{
  "d_model": 640,
  "n_kv_head": 10,
  "norm": "layernorm",
  "positions": "rope",
  "init": "normal",
  "init_std_o": 0.00318,
  "optimizer": "muon_variant"
}
Each number is 500 + 25 x the weight over its row's rms, rounded and kept within 0 to 999. Layers, rows and columns count from 0. Numbers have three digits each. The size before them is the row's rms in percent of the matrix's.

# up: layer 2 MLP up, 1728x640, rms 0.169, rows 1339-1367, columns 160-319
# down: layer 2 MLP down (transposed), 1728x640, rms 1.17, rows 1339-1366, columns 160-319
# gate: layer 2 MLP gate, 1728x640, rms 0.17, rows 1340-1367, columns 160-319
up1339 100:510448448491482478509538475497494530479476532478494491489426553476526491488490483540476483526536520480439520545475480462524526531478523519541504475498478501500510527499542494504438487492500473508521503505524484501468492521481484485536518495513525539491487469513480430479485477487522485553555491513508516538515477454518485437526548533478466494526491524549485551476483547546473493448552510513474547454526496527486516479490475489510530481535503516499511509445534473469497483508499497
down1339 099:457545531496498473512517501502459481497433464477530516482485521486506481491486519517481488523465477517457443528481486485542519487538455473503524462497513477560484496492508465475481518476522514482487467501528504532460476493449469444523508490518487516496509487500484505527467508516534495489518514480467528453494524507511506478524491490510491527495490533512506500456516537488447478496548540523485528511514507509463493521475506505455527488497452498539471491475497491480446518524516550
gate1340 097:458528502480484494522537512477528548534492505501486483502494482541517505518478472504490475489491488553463486472489492475500507525466495509507488537539508407529509470475462546553467539521517480484509540509497528495480472471522558498497483456508514481479480516564488521538485496513511505494480531478473474485541459492543460504482500517498552555492478525517514487515501473480507487455516485525521459554527486497520519498477527530495506576494522537547492465506510482517515477498531474
up1340 099:476495498472503458508436498524515481511472554532533510473496494571537480472528501480470435519451480563480537530506495526550505552460536526470479469476489530502482512479519533500547512480526498468481517501504508505506482478482490479500467465478546490465482498524516532468494512498513540474510506516464544527512504548498479508458499500489495494530472510503516533540549505528505528505497528467459543497506492505500483489465513496512499488512486557455498493473513486516527499489497517
down1340 103:506531497522506496514495505521514484454494518485548501471485538532474455478513482495536542461485554547474503505527467493506461509489430479478505556501470449478517497490501508498533547464517521452470516541522472519498512476523538496528493520472522491506512512496507522511471517534467536464535495484486506465494472506476534536475511538522454488486511459507575461511476483506516509493509503445493445534515471458493535499515518458527478535484467509523502470493519474466465482492492493
gate1341 091:482507555501512515502525522509474553508539504516458534530532467489529480500512504469493518441481459450489503505530532490491540496465454503507485458495483519512464495473467529474478476541484486533512483507522479485511527527461472528500495534501499491423499510514487502503497456513489514489536497477483502521493518535556518499495495518476484507492488458491479506496472477514511531532484516529550492473519516491494497517483508556472479499501483494530504540444521537485473455487525490
up1341 091:466454451517485494493470496456511465475469483490513505470492520510499472514508536504510472547500528525492507494470468527487506511559556487481487500497489502476514481468540471514528498490506511508477500492481529488477459491507542449491491512513500499560496480482508530531493541508496508499488471509490489535506524520486531548471507514521501501495495554536512505533519519497475485469529470517465541507494483476470526541527478476518507517490519538449534483542473476541532488554519488
down1341 089:514491503466503473479465498530458523475494542503509527498515539543543538489506524511532489486540518515496478508489505492515497500515488512519515503463518507515520518522516509496488539489472487547469491536506459488474493522535527514527477523526535480493510460480487516498464546467524499507502484504482504521488515535485483532515490516517504516480513524486492476489481483542471549503506519508486490500457499498501514483485485531518466472488476471498484467471524482495487453487533477
gate1342 099:478485509554481499483501492537473524532517512526521512520474497502481502482516503499504524496507474494482525481494502458498538495535508491503496514465522562478477511499513497505495494502537520512447522488462513521486514538499530483526505493501498553461508517481503466532546488445486488485442469493470522534493493502485481497503528490533482471506483508492486494521513471512515500532492485449490493514499523473544518520523449513547490484530513473495512472474516513507489546499502488
up1342 102:497493466524472509479542473495518506572452540499461486492515486478491527485490458486467506501507503511552501505516469544536515498492514525544503490480507559516509476512519550521504521565502571500509451477530476522499481539472522458457493507553522505479453508499552540495453499527496481507522501534506475514535522484484460507466493503526480499452455503434542518511472516502503500544466476507529457450558529487500491505450512512514476509538545531484531480530473488466491500503522512
down1342 102:457508504519509521498494487480511538506531512463464493500516500549527504459486502515494469485504527481475488497513513514523485477520518514506492498457500568558511476529505498487470530505509529490512487498507489504506499533485539474463532515532502486492485494515510516494445486539467484537530484525535537545477532493517473528513475493493522430497492504493450536457461457516508532489492505481506485492516504537515510492463470444491478485537513477489484502531489512467459466497554477
gate1343 101:487502493466474499498494513567530542492447472527471490515500498519512493483525503494505472475448519493477458515471494496520503491535505525473476495519484506513498502504499511506464509481445481452482506477522473510505504481475467525524458496489476464513469473446505487508497538507496524465517432508477562498496525488520499466504506488487504457492527501453505493567518477495440471523516474501528490523483504501461490506471511532498534503515501445493486498457500492496498504524508507
up1343 103:519486531492505527505536539471529485500508487504506526518480542481503502504517501515491492489506478528496513490478503528498493509499498444489551507489538468516463467475483510520528490524489478512491523486478493481523520464519478515496495524476470455524508530530504526541544478486476481482493504476470504481525521469517497500494537475483469481524493481497503539523508523490497484511522540493498508498474501466442470479509507486518523545513522540501466488500483538496479516517497467
down1343 101:489506503518514527498517462519494468539539536451469510487485492529435514480462482487507505461498505553532532484505497485443481501520518505515497484479491491501503475492538491481461448506518476541477493489536520504458477490476500526519479500438500493496495498485492477449495500463485494523468500504491452495453480467529509505482499499516494527487487475553507540487497477560481480514502498508482503484482496440497501507510501495455536495488460528509501482503511538486474497487456503
gate1344 103:482519539523481493489466472481491568489497565517548493504487519486479506451518490452532478516500508500466500480540505505511546524507461519467507451490500503472492460494486482479465497498488459522492533502514461499494493477479468507515548480489499489509467514476534476509533466507499506540503527518503460475507533484472520565461484523472481506481441515494478541493446550510523470498505482486495501506490495494454510496493495493530506485565510488456509479497511482471515466505504481
up1344 101:490517501518491512508492513486480534490520548444503466535440490470475486518503496491499485495503505486466500495468491515512496519499505484474520503462480494508510502499515528485475491504487494461483504520533485470509493438492475550524558471509513504498519514498511508490511501475467500531488531515482474470505527505475538549462469532457513502486489523501501524494453532480492445525489495527485528467526505528516474474461485483523507517545483513494505452470471511491487458488495495
down1344 100:489509516513508502485538487513504540502525478506476520504501504508466462498462493483501492503519486506518515537449507507483495512472509516541529529520482465486506540503474460524499500503506473448458515513459513491477498536523491503499554500513485499484480520480492481466496514464486522497487456448516510457518523536503482531523512473529496519477515472510511546507490537507526510474541486535512492476509549472511508541512495518492507549516451525484542487492514458478531441512456532
gate1345 100:528491501485544502510536503520477514536500465519490481532498478491523500527536470490489459527559497512489452485510475488483490502496478526466483470478485489504426484487488537499494540499549482517498516502490464489506492535515491492481526517474536511500520501461479495524487492471472508543503512481452557473531450544471448492488491526473455533495523457497467516547467477497487483515483506519496504490427511529544509472544495481516505492483470484481524549489499481478519499475498484
up1345 097:484491539440495525503522511482474512478534521504479466445498539500476509477430507493498554495477473499546473493531513504505467513481518478501495489490492518468553547508507536510467490491466525453529451497533545502451494490515486527536538504512493482511503528470490517487464517499496499504492456508527499562459499518520521506530517479506487476498488508468506480507481521507508545442546506518523475486540525492494523526466540488472485502511530488577531458481515510524483472528467514
down1345 102:484488525530495505516516500498464513517459495484500508499502520474498488475489505483452534474480469536556501472504464541482479528503533534506524511495494487527504512480512470546520491475472523469501488506534503474487438470532494521462480518527533499468519530409482494526486538501476472485533536481522484492509468542508468519520512488475500511507487516509478460536511508472493531433502497525496559525484517502483489483494530434502477476521509447524488430492441557506515494456495543
gate1346 100:470454483508504531491495474554483515503486515479521522471508525491485493510537484498488518524484493501503546507502530488534494515479505475467453523507495489468531529493473435517526493513502502518528525470477539472511505465498504524468486528521550500455475471523490464535540472499524491486483460513518525482481460498510497471517512513505488516472432539525485543493475496522511506503505490433526514464516494512507465487514481533469507545513566494479512520491513489494544479511469514
up1346 103:483449526485488501507496499543520539518511474465517500484531533462468526510490428496489513477503480487552484515499532473532480544486488500471476479505473477493506520488504472518508492495493543522508495482547551431504477511512478497493526523508532499467508501475482500515546507498526509472474527509491503483461513532504518462513522507520472488478448492516476487512469517549541446540522494435517496486507485482479528494531464517509496519546493511508531529469510512511508456508457513
down1346 099:482494491482481483503535493508494516498464502484470492492502503480456486521481530484507485501524454478528512495537529487452533520463517520516513511510519470545477492542529505501520513482555529473484547521463480526497442467503503497491497529528500531470527524485506536485508511514505535528501496492506493486489495475500519506514505452544525536461479507512466518518497536474490535506503496475532469464559529502511454484472509483479489495534483477501515526481519516480499527511464520
gate1347 105:528489493466488507511467505520500489495479539473483494532468487512474500516538518524511499506504493503470444557505503505522505521475494501521509513485511490489504434488466523489521518517540519509506480519480491506531454485533516495534476472525497473504511505535452481556525444465518469485433489473505516472516480518520523508510485502511530491502503458497440488542485525529539453488505489472456512472502514457482528469505504478463469515497436505507532462484530507483503426530481491
up1347 104:522480487527485457516547473503550531518515469531449517535521532491514503525496458473483487530530525479518526507515508462517473491544479487477524496519509517506525529482491510529478483465509484495545490525503525442457502494489492488491498518465493561518494480485530545482473525494474489474496537524535454491481499467489548478511506497478470512496539537502507500479497487492463491520520507485521447506506522500497483487554468539504521502508523463496494556505510494481486549492490524
down1347 101:497480526488465518518555510480470537534536493497504491475550507532517538447451483537494504497464500491509490508503505457486499480497457482510506470498485485490491544510545555521530500502525492464453424533549482527481542498505525463489492537467516480555501477492539522485503505456501482538465496531496530514506508486466532527503496532501430513541515500504547474523468430513483560529494496464473519517506544528508492498461510505531527521500517493474506486518510459490521463480479547
gate1348 101:512522448499567504541521530487490443489502504502531510476507503493522500476489483492485500516537513493512482487501495516513507492495496505497473514488531450498455502504557489519498521460481532475502462523470482518478483505500499519503554489516493531521459539523478468458521479518505523462488465469496512547524499521517464472494481500495493521513515506512499534478470516432490499498497472507463478526534499469471538517496564470523503480514526493487477479469548490490478528495485441
up1348 099:498491529483477515488450493482511526513489483514493493496534541521469523537481472478483500482508485511497468507523520512513493515505508539489521502484487482507510532525495514546536490522500484514501496504497523489523538506503468497457482517480508535473527490487500523488483463455509473494536526551518478515476494484462522539473503502512503504453504521519462491489518493529511522526507529498513511477524471497490534482503469526518480542506501454510497531471488508494487451479478507
down1348 100:481476553535499520504517501499545539482500522510458485530539518461497514518483483480435457501513471535537511551494520539501480521482497486509548498500502465483485533483486457509455495476503524477505454482494520481533495514542532493514489503489503471476487488503486482491487451504463521506523467479505543523481527497511489484479488493503491467439518482521491523444509473517457455500518482500515487494508490511473509476516491486468478476463472530454507521511476485477475496501521512
gate1349 090:539447487526523490486485519484521532522482513491502538493496545471512506550453485501497481518506443531550496502477474541528492527485479504485452463463524512495470488444537492545460521435501479477524511512539489511523487491470476518495449485498481523464492545525486467481475483498478510471539456545498515469535495524491498523472519477526484499496490510496492504529496516493487503513464510506499515444505497479501503501470530491530502496493516453508421499502497459490516509539480473
up1349 092:562517490497516515504453511487554509506503499471475536485497510508486515534502483512526491528472462537460513450513479496516499526453468476494462457444542516495489485489509489523467497456513489497518496493506480502530513489509524528484484498486458500484494498493498489480481498465503519486491519527500514471506506512507490493460534509515462540476499515480545498532489515481503507501484503520515498472506531502489499497484552520557477492490453461495438502506500459491530473531467466
down1349 095:537502442463492501517476536495505471514513467477491474529451523504447532517522541501491531513502512505523555477551512523492529506519514495534498499544530502542516511536526497508510509543488499510516520435536520485535500489454479463474533461466477470535499520481491518514535463494440527502508508497496480494494509484528468542490475498506448507510503528477555517532493526517484471503481512494522465512494494505523485526490481481452496491489450516464509526505494501483535546512516481
gate1350 099:507544497540521524544497486551516504476493511509530526448497487526521503520509489508491510496479502523484513495505489511516518514470478518477530465495515464474481481462516503514506501455424454481515469484519495512477476498541536481498514513500442503477499510463460468499477497472493489455516527485470507503465480528521516481523494502545501459522484511490503491507472508533550530483544483505508472511432465527512517530470540522518532425527495453524506548539494472534530500509530510
up1350 097:537511512512494520491502511482492460505484494477452447469489522468505485481469501519492485510471489485515524462437489482484505506543478512500461507510516508533523450517485479509485501529502514454481552515475493528522488492475452516497470465487565510484494481490505503509505489499474460481519497493520455503550518493486461509499477491472465526506491471514500476512486454512532520463564518512474520483510464495512476465507472528554520550486471535504491500461498478504479507475494474
down1350 100:482507509503521483540490518514467512481523508539484523495468508446500530478511463501521433491501476483504485508513493503548514487423470481495474530491466460511547507487514456492521493484461504489503518499516476500536501459466501513498553507550514555506512512477491482554516511514480488508550488491521532509494518475501506513535500450531505542504522553509483487491464519468528511544503525540481447488536503488460526541461483504514486507506519489521501541494501450510515514454489505
gate1351 107:498514496503486488480480520519514508503507519506499528500496533489490463484492515485501516483462468512480478527511495516456543537494483479508540513491523530517486475478473504473474505515535488479505501499489491449500459494507457499554490527517545474536476499517505496465507489501500492523479510486482524482484478504535523527526489504456532507471474524511532488420498467558518533493522492499510491553514506480483508465471475469480484556461495465481470502478458500516517499464491525
up1351 106:491506507518476475522509474487530532477509460541461505481514485555498468459516502532484495520504497541499504479524499525457511513517500489508498482491507497506511494445430506442507483479540517498501533468491507502539507490500502527482520550467495504507489530528477496543516507512516470478474513514538485497505485523506502482488496505534516517508518465449492465510510497497499482431511451505468529520448506463511490510459486527500501476447552472516475459511463544501527510480507497
down1351 101:504507549493517462477523456491508497501469479499497511485479494493482415507493540515506517491471478516505524460491512452462523498500494490525519511499521503506533506523511497473517516494475490455501466479502488449508497487495505451475496498531493450506489469530530479528497491474485513546495495517460510525500503503521515507502510494507503460490474488514524515502482516509521487542506494474484526505503504481516478503474500491480512497540509462510490457534513535499518497514465529
gate1352 100:500516531471505484499492468471468524530505555485495486474456468535493472489507525536470483543480518493518508498503471495506516504485455497486502479456503485511541471522513465506458469500506509518493463485491477498535494508486531508500493495506533484478544532515480487483489499439561497508502457484528530495497486554486497525455502494476546484473542488496480509495520495513453463515492534465494497503493472499545535521513509525491510468429504541491514461498511490519502514523444493
up1352 099:531498464479514507541496493526449493490482518505514547502507465519530487484478547550520475509511482494526494486450496500483480544506505506494532463519494496472548482489499495507470513487455489452513539484537496506494482495497574471535510498501475482511476524557467489497504512485493561523561529512487518469526522456513507510477481515517520515456580533481525489463486488518513490527530457489531530474483490510479543482499525516520504508539491484510488526491456470455476473483482524
down1352 101:534544521494487484460504497510499520472473524449529556520493502477530517519503479475492495497500471502487504473524491529482510470516503491481526462497493468489433456555483488510500516477504529437468500483493491521477538504473493513504488488485511457499483509549515475479523474479479480507488487491500514450515555511519440513499508544509518534480548476485506547461523458508528503504491488508493486496493456473521493539487528512558498471521467506523504482513539563511517501522451527
gate1353 099:509497472511484501520481468476454470527493478460467482485500505463470508460541483505499488469484504472503479478517472501507500460528513511465547491489492493500480485508530509502482510547479475487517516499489488504473527530571473497579463482450517497496500524567484520485532508449539518518487497471487507513520450475544440463513492520469497531480540527553493498522543504475472472524487514518515515505499476515514533473551494488528478490486514437507474544442527549504523513465473478
up1353 102:455530491488501473524519511524439464523445531478477473532514499532496501527512492470448450494514504498479470500518482469497470514526508536483479447512509523538478469507526516513452495493488503526479522506511496498476470550488507495558521522489529469525510465519501520543514532495508526506496482500520558537485482472523473439481496529497489516510525508495513456498513484462475472520497512503520477514502463485518507495536512534522470525523510509510514535474525541492477509493494515
down1353 097:487488565479505471467491488483521485520492491531546440532517462511525499500474492528526507455453466517505473484498491491467521464548505471503519465503512499522526501484494510493499483539504454527507512515558519485439497492501526532498471540475523506516531521542563504510516489502527498500478522532506480504506509484516500499543520509467453481495477478537508525499507488456517471482512524462496517554543507465512543518504471485522536522537448475547499519468519525485506516477492521
gate1354 102:515510493521475477442526542491468527517485494505510509488560524566492510490460481463477488500540483514473468487505437484508519483500514558487505505466464507492505565541513487510518484496476501502471500519513539509525460526499498526485512508469494522545469512481521536504526510533472521510485514482493537534497468492468525497511519527497477474537486538501524496509447565465459533475450522512477495481492496501513479508469508472532469483506495503515470513455506466524495458535468534
up1354 101:466493542516452531471516541504513519477515471512505522459513549532516517502430502518486471509482526485510501518508483465521526488498511464465526500534528520532488551519481488491524512502488500509510495466466505484510493504483527503447496483486475459482509525513527508505512511542492477497480489448500467490496454466451544526478493556482482509531522523533518496460485525530465515470461544522491512511520514516486480487457511513502448568541498525503482505496515535523526514463484508
down1354 103:517509522472494491476489524508471562509487490549499529511495477523513526499522493512518495498508500492526508514536522470553499495557461486423492540530507497488514482522548442506515523476505501528493466515517504517489532525481495501513478454511505439501493512493516502550481490500507462456496506501481493510457499498474502476509525479538518517519509444527531483499475522524543547491480459499470477499499515518496495516489495511495524514486520475491503503520553459520510485494556516
gate1355 102:470465512479505533490521488561489517520492440467515467507494497478522476470494503509514484510573482515529481486534515467477548498528516495533499526532491526478490486534511535474484503504569484521532580508472501490504477470481495510546522522509515475568537559525511498503518511448476493487495492462472512483508512521499520506510488454482498550492518489518485521515460489464505518531496503479518527500511498508458542479483528493461498491491514507494517539512537497515475475508496520
up1355 098:489464455502495490544487516494484488474472478492468502460492501481463549540538444525486494530507472521471507511476496450493505498489496515462484480476468538557434524518516487476478538477494509533469493511517480511506486462451483434484488515455484489505516499506501474495480482510468502517509511506488492523483487464516528521517503495517519484502518517534530489487525530513490464489528473528533512493492551497494475489589480529493530480474487481485504480496450522490482496498541469
down1355 097:496514515486534468477479497445504510486496459514481480515462490533486502481509442518491487502513499485514519539532537502544509511491551525480519505522482495513533488497517509500501496501514515510513548445501510547502516482516491486478517488490547475494519482487519496504497471493517515505547505491456514511507446499545545494512471474510528481495512512515476497495529513511496521493435506505525511494511495494473468541522506522483500504497513535473496494548492474498481462535515512
gate1356 101:513504493508523481528530496503506436540532515513494539488495462510495506454519523515514487473470489473475497510471514516477507487522511527514503487490508499487475478512544499520506453494463459483494563508471496497472493497508492520459465517504485516468485501483528460508496532483498513552521503469519478486532540511552500483464505494518497459534509518454505522496454524490482488465518471495544497481495521540513522513538513497531489481454570506528514505499481465480493535534525455
up1356 101:514470516478465508460536514528523529520486510454503453501503502532488463502513515476510517483493513479507519475468517468531498524513530518510455484516514513491476476473490466480466532499512545532539514511499525524536475480457497464505498498492490491467508523489456518461489489497499499456499509500527485451496460532502496525465496492480483529453491481486547493494492485479480481514496533490507475522494497514510476469526541508479525525534470503534520523551493488492494502484502533
down1356 099:498523512511514497516498483494508468508500480551490463485502501526506516490506529511544528507520490518493512496469464514512485500497495537468484483503488451480502485508476500513533478512467504511520558494510502480467476498461499505546456506487529548552501540524490533463487502530552489487485513515529478545511485490477485495467467499512569521518495493497492513485527487443491474500492512550516484493560488496518484486491457515485467510524492536478564544494557525507515529514503550
gate1357 100:459547484480524514424524475516445530478504472508474489472489531513547510512525463519471541517512493481512509487513486491543507511483518483505532488499484522552496487510495526514478511551498506516518491459482455481519548536497498502497492470525490487514504499547520490494504507538448525494502509501529532508478534481488514524479498477486474486494519528513502525516488518517469477450474515460510472518476503530501470530512498495500487484475455513515486472475526519511470480517529551
up1357 099:515505522548532487552476498503471492521454521482477503504455494529479498526491510513505513507478534531517509515483501499507523491536512543501546483508491490493541521486531515500557488511457516500493476519491533497525488519498497498506501474509514479473525512539479523548520472459525587514480508507529472482486495444500498473498498491520504525540493520489509475448499507502554503496484496467493447499471527448501509477496470478469479499501515493467548485495498508512476480467515504
down1357 103:516495469495529526542479492509514521452510474523467519516517475485512505535499507479508500539487536513510460503481516535480482484487489537508517484450487490493445520532488493501525479539505485515529494519468518475459497511495540503510515469514527481526509522481498442537483509494472520559545446492557428473470516419529548486504500493474478483485489489515494514489468527464512491461452508473429458521529480508514521532488524495497490526504515489507497497519522492512523524537479468
gate1358 101:468518491510510532501493508492529509476475514499486499502521434516502507476514498517519452481534495505481445502484525459543471470539480508510481495457577484519452521493505476480501485473543494485511482517524441528477515474487550504524473537470498508514511473485529492500496590543510511505482470485555506504495476522491454521531531458519522489469496454556514516514492512517455525531493511518545540488504478476483486510534513516500493519499522506500496509529516484518482524503507510
up1358 101:476522521531479449528484520478491489505482535492520466495521487504491489494494539515525493472519530509504496470501465480528510489517473464521479470510518470557430473489494505509468482475502470475464464491508494523479509533527492511517494517497471518469491544491496481478473543515533499499490533469495527453457500547482484495507487453521495528443486516495517522489494489480469503510496500545487471522500490484467454528515510529509492470497541476479501525494499453508486506468479503
down1358 098:536484531533477545488511499501469506495509530489491502490491453430512457500488498517492498501490454522497505484493529462544505516498458510473515471487502481541478494514493494456522482436474475495477509505491470443531542499451460535516529485465485530512451504483462511539533508513530543508492500522488526509499524506478501531534532455486479527434509475480511482474469502481502485478490520501514542529463493476487518555540495463470484486498515479470508529525487489535525532473487505
gate1359 104:503492487470518472479538487521528498536520506509532490544510515479489483484511475489522482507486489509498483503502531503516501534532519521517510485506516504466486453510468480491489512516480477503492490511464457522480480523562492525476501490472489498517511572499500507450483494516486491480544476455465525467483466518569476498463498542468550507464467476528492507499531456489489519460493512473518521518513496543511502495495490500518469471507508507498485473480530491507503518468538483
up1359 102:526503491520470470556509528493546491486475517488511521486517499498511577460469491498526498499508493489492473509505434506479515516495513500479505496517485489477483499529568527492496451496503514498511501475521508504486479518472497472558521511535521475486500473517511490505497536501533490481522556513473476518481505464468541518529465538493510508521530499547535508506502536496502511526529505540484525444511505480517519461517502488462522516534471488496503477530549514458484498548445529
down1359 097:534474478487498501453502479512517534499464514459501500533493510525506487470499499511498477560503523542492509534589456477500487469478459510497480508513478487487533528471527502520498492508519488501469455488491525570503506482462489495486532480484502495542491486443522478508476513478514510488488526506492523523475483517507494551489499470472471533504485486506503502502475522535519504507512497529486501513489488511514454442481470513514478481491505447506474480496471460490521466474472463
gate1360 111:489516501536460494497497484514486514461509479469496493498475487460490533522525532515485500537491525441490522493467501533506517457479476492482475483500485516511490500513517494505505479523501471474473507509517506535501532457533524518527549477498525504466512570548535550535458517516523499431516482506512545471518505519506508504518496493493480524502487519536479548507508464479480488517511502491519535502467503554518473457517513504494437527464468456503466499554503484468458538499516475
up1360 105:518489514470530498468488522541520508504482472515467453492505501502516483489509512516495485548530531493533515512450459510535504452546537510546501546480477527525515527493477520485532499509529497514475492521505495510479466469498536510527512475493486530514457551548552529509500496506485507495524487517484472503521540465470517508499478493467499504486477485488517531458501503462482527507466534539517556478489509500498486499479551493493475474477498486478494512494478467473489491507529531
down1360 104:511505481511519465464485470491484459480463476512469475445493473498521497474511485517467518499526531491503487471482502529485445473515510515496493468491520490535512466499525483479511501476491514485507543507517464519502522486504498507516536482507511495503515507487475511503500491514486559532529506476527520475484489486484510470494508517528495515513503527466496456462527485514510521502477431502495489490491515552523459501481491536502527488503495482501530487548459512482522510482529499
gate1361 101:510519487507495527513521469569483505513489488506521510523510493469480515529511481516506479488491492476488500514565522480486531499488483500537500479547506488475492493474500493492483500493498517476525527485540483541472548507525511500541512505520479509548437504517479519512500457524474478511477497462483549526495479496504503496495511499536517470495516512435527471528499447472502488529505525554460536494511476510503475514462496452498534511500492565500510556477462524508518553510474507
up1361 098:517526502507503502514477516481520499455531496526513511508561493502516468443515517492544517495480557509500536452492478509503482485500494510503474465518512566528470554501515479506496507484505493547534521537481491502550507472480490474472464470530536513505500422481575494486542499490483518505505511487527515500498495490480518515496518519495498502508510545499533472501554514545477534495521499480515497467490529506533493528480514504521504494482510487524511530494510501520476514498517525
down1361 099:490505496511505489485468542558522528480511479513498526501492535465484491448503509485491504473495502499491533486512462507509487466524536473535443491508501495577496470536488494491502514504506506539514511504463479512502503484493508426486489493544532484481504459484498551484460476545501516504520482512533501461445476481526478519492508528524502473522486540542524460499548468521494539493521508526509491566468527475485462490484485520516480512533506504481487538480495493527498503483466544
gate1362 103:500470483457454536500567498521494515486471530535527476526519516524499486487497477506524482503477528481512476522490511483484527514497507495473526492507461447509564503518506470503508479493525478491517494495524474522519513511464510471516520528475515505483476488538510449568504472487515500481494478497520519448485488504494481475521507497524526518514511503494479494473466482496521443528535549501540506505503481503493521522478515504486525553471481521504511460500493486487487531504487496
up1362 104:468534476484535484489476501525448461488453491515524469475522479495428461502485491521497526506478494504495542458508496465478493498441517518498469503475502504509537481504482527480522459530504546506499505476487527512519468511498513510502493531503500500503506470494551480498524508496465490527541507488471522488491444505488499476483489464511515520480443492493517519481521455517524487487552517462515527458520504519505496478502507459510479486519503513510499491501466490468469493499484496
down1362 102:517497560484480515500528464520507470513505504557509479509509533541485458514517479483503504496538502507472484492571492508519513485488497495512490463467494507507513508493460476534476479474479509477469516468505534506522472511510512518490522505509500483489457501494479484513484493515466460492487491510479511501502494503517497485512540472509500489487553472498470508517501514486516474545498481498520520474485517513494485491434496491457510486453523492495486484481469477486462544484445520
gate1363 100:532518504532534537497492520479483486501487501521461452531485512453508555462496454522482512524490466474459546530472508491486497499532489486484493532477496493470521476519511483487477490509489489498523505473495533536477527510509487499477492510506462474520486505487496517507531482556484491541524498504471478473479539506519480453523463486462455465489470484514522525471534479523484468520522467495541519509494508459513552483489528506471540528475498472514493503453533495512473500530508503
up1363 102:493492513459454445480493518546516527477494486520497494492550495496489495503494479481489478494496511472521503481508495509533465520497519487509462523530480518524563465500478519481493501475526486476482512511458505521485489528472501480493517465478524487491526534517541480506503452451488532472504446519440523497496481504462515484494513464483522477512493494510511455501522513505492525475494524524473513499505496519505490499504507557535490493492474512511483492517473461463521505512531501
down1363 099:486526419438493485531469518461500521509533488489469544548508521513517501485514493539533536470501511470490492505490540490489508482502535502480503490491466516502511480558517484516476484506483525509471523483525515502526528467455465497502499480508523475435528482483497514490506480470450477507507508542520503501537512478499510509494527507489509491482509544510498523541476511511463506481441560544560496495491516494482520499497475491475534466507504507569458490493495521521481522476471482
gate1364 099:478509470498491503532502450516516504510520509449484500496555437490490496491482522466526473499464498551569531522512504522471512490529474482517522495485494484522477497517550493510469506529562517525470518476484453471473538540504471520492456508504560479504526489517504477499471459459509524533557518478512492481494472496505525469499528491476521475474484511509514488506510490481478475487495467525457497529487500497471557474522489520492510466400523538505501476481523489503506471547512443
up1364 101:511494519553509481513469531487519485502517524517506489504495534474507460462486513480494499470493451506483513505487487502463494522497507481449452526467522448507483467484424492498500518461463502484510502540443513558507461513485478502480488508548476456512488510464462494485535521490523479496494495491498483509521499491521537539521538456519500467480504505467510548484517538477522518497534532499522497497481531520479505467494462485488485501489469489492513463515491479474540506504472494
down1364 099:487456506552502445499534503502528483516526501508507502509468516518511496465501504496457445487487473509477540509515483500483458453537510484518518513499533471513499482491438511503522479487509493497520503509498511512493489504506504537493514502515544473519505468506501512520484503489448489506507477454513499556556497522519498485506474499486488470495503527517521489467443516496556485518506497506499507474490519519454520497469506461525482452493500549549490499483476464457500473485516490
gate1365 097:504524488492453479566511487495534533478522481530526523525468565515501560464533540525502465491484505491490469479461491501511518497538482516533530500521470491497534485516453475433492482511486481485495472513515479515484496509496504474538466500518525524477486506461513490512507536488489480476448495537528517522483515491494537470540517530484527530509518515543501464481447480496521462546504509503495478494513504494492482523535480506527471456451510511514501492548457477482476479495494544
up1365 104:512493524467532516529467486527493456523492473520491526486521476502516517493482511497511491502465494494489479497524478539512471469523502491487516544520498530480452496475464511519520500458449522521478554515526486526524508529553473520468465504479542522522505462521504530442511493484500559479512477535473518515515503515466501499499469488494516485517534507481487506483515462580491520531479511503447547546495496500497465453474534481477498487524499494474480564541502517535494524480490516
down1365 101:490488509487487451518501545492503463496502460478546514490458494502462474530526523475490534556491515514493507556505508538574507512502454498515473481514506490469498577500492505474547471471527474467516532500517487483511532489467468520490553505531519529537489512478489485494499498510520474452498489528502528478462498502474509525522457492475514542503510558466488468520512426474546471507454507482466560435505464500501475509447506481514578529506488513482520492493501482532504490506522480
gate1366 103:484511512493505478511502485510501524490504577469466529481462459482512534524486505541496490469508526506524479476519544528535514517465513495492513471509495552504503486492517477517504467478508540475494529489540523459495612452480478514501529530536480489479497525515511515491488467483477509507489492545477503473501488509475520497454482461500519481537527503514492501481538455537489521518499486507503470515493538500523519473494510486461523517466478522533495488489473513510507519492506518
up1366 102:532509559450478492527543514479509456502463482481504479514533503495468489454512489451491476499492520500471520479471505546465492495505480507484498517539501498482508459459527489501511483493517517505469499498488497535493517505529479483548533509491501525474465471532491477511474484511503509462520519492542533518491504494539478522521510492524490447517464497456527534495481486500498501465494485491513489534489537529490496483495523458521529482493498487498463529480494544531471518486504507
down1366 101:495516508473511547513558496468510461484454443529518517496524489523506511552478526477470537527505512509503511520526488495472476475490472486524515538489515502472504545483516511518525518482484457520462466511437498479481481518540491505514507511495484506476500479500499558542475536518479512518467478464478510484502516514542502517514501475498481497492502479485494463523479490502495462497456480504468509547491529496444522491507504492542542518487501490527516495487493522509456466506476530
gate1367 095:503470511476481497484518511516514500454530520474491474489466434506539484515533488484503525495473512486482466520527510488532504476508517526512510491519531518518479477474465503459501492532522474505459477519541535542517453481514490484485503505462513478521516485478493524494465490470521505497539469505458455521560503514525496493489480491526495487483492474491549442501506456480473504520510511489501510486429446525516514501475506482482525416471503494498534514450508511498519468520504532
up1367 100:495502485492518517540483525450486500511481528481501506497465524492503515472486503476497511497521472486495532506515510530444513512538542519470506446497526496544484501502462504521425502539495475496487458528521543504472500487523558522496485539474506530534533469506495496547471477498492475506516448548469463546517496494527465520525496486512482438496510480554487494469490461487499491527558529512488507468481542500475513488522513511513494465501526448529528489443466488487494530543509476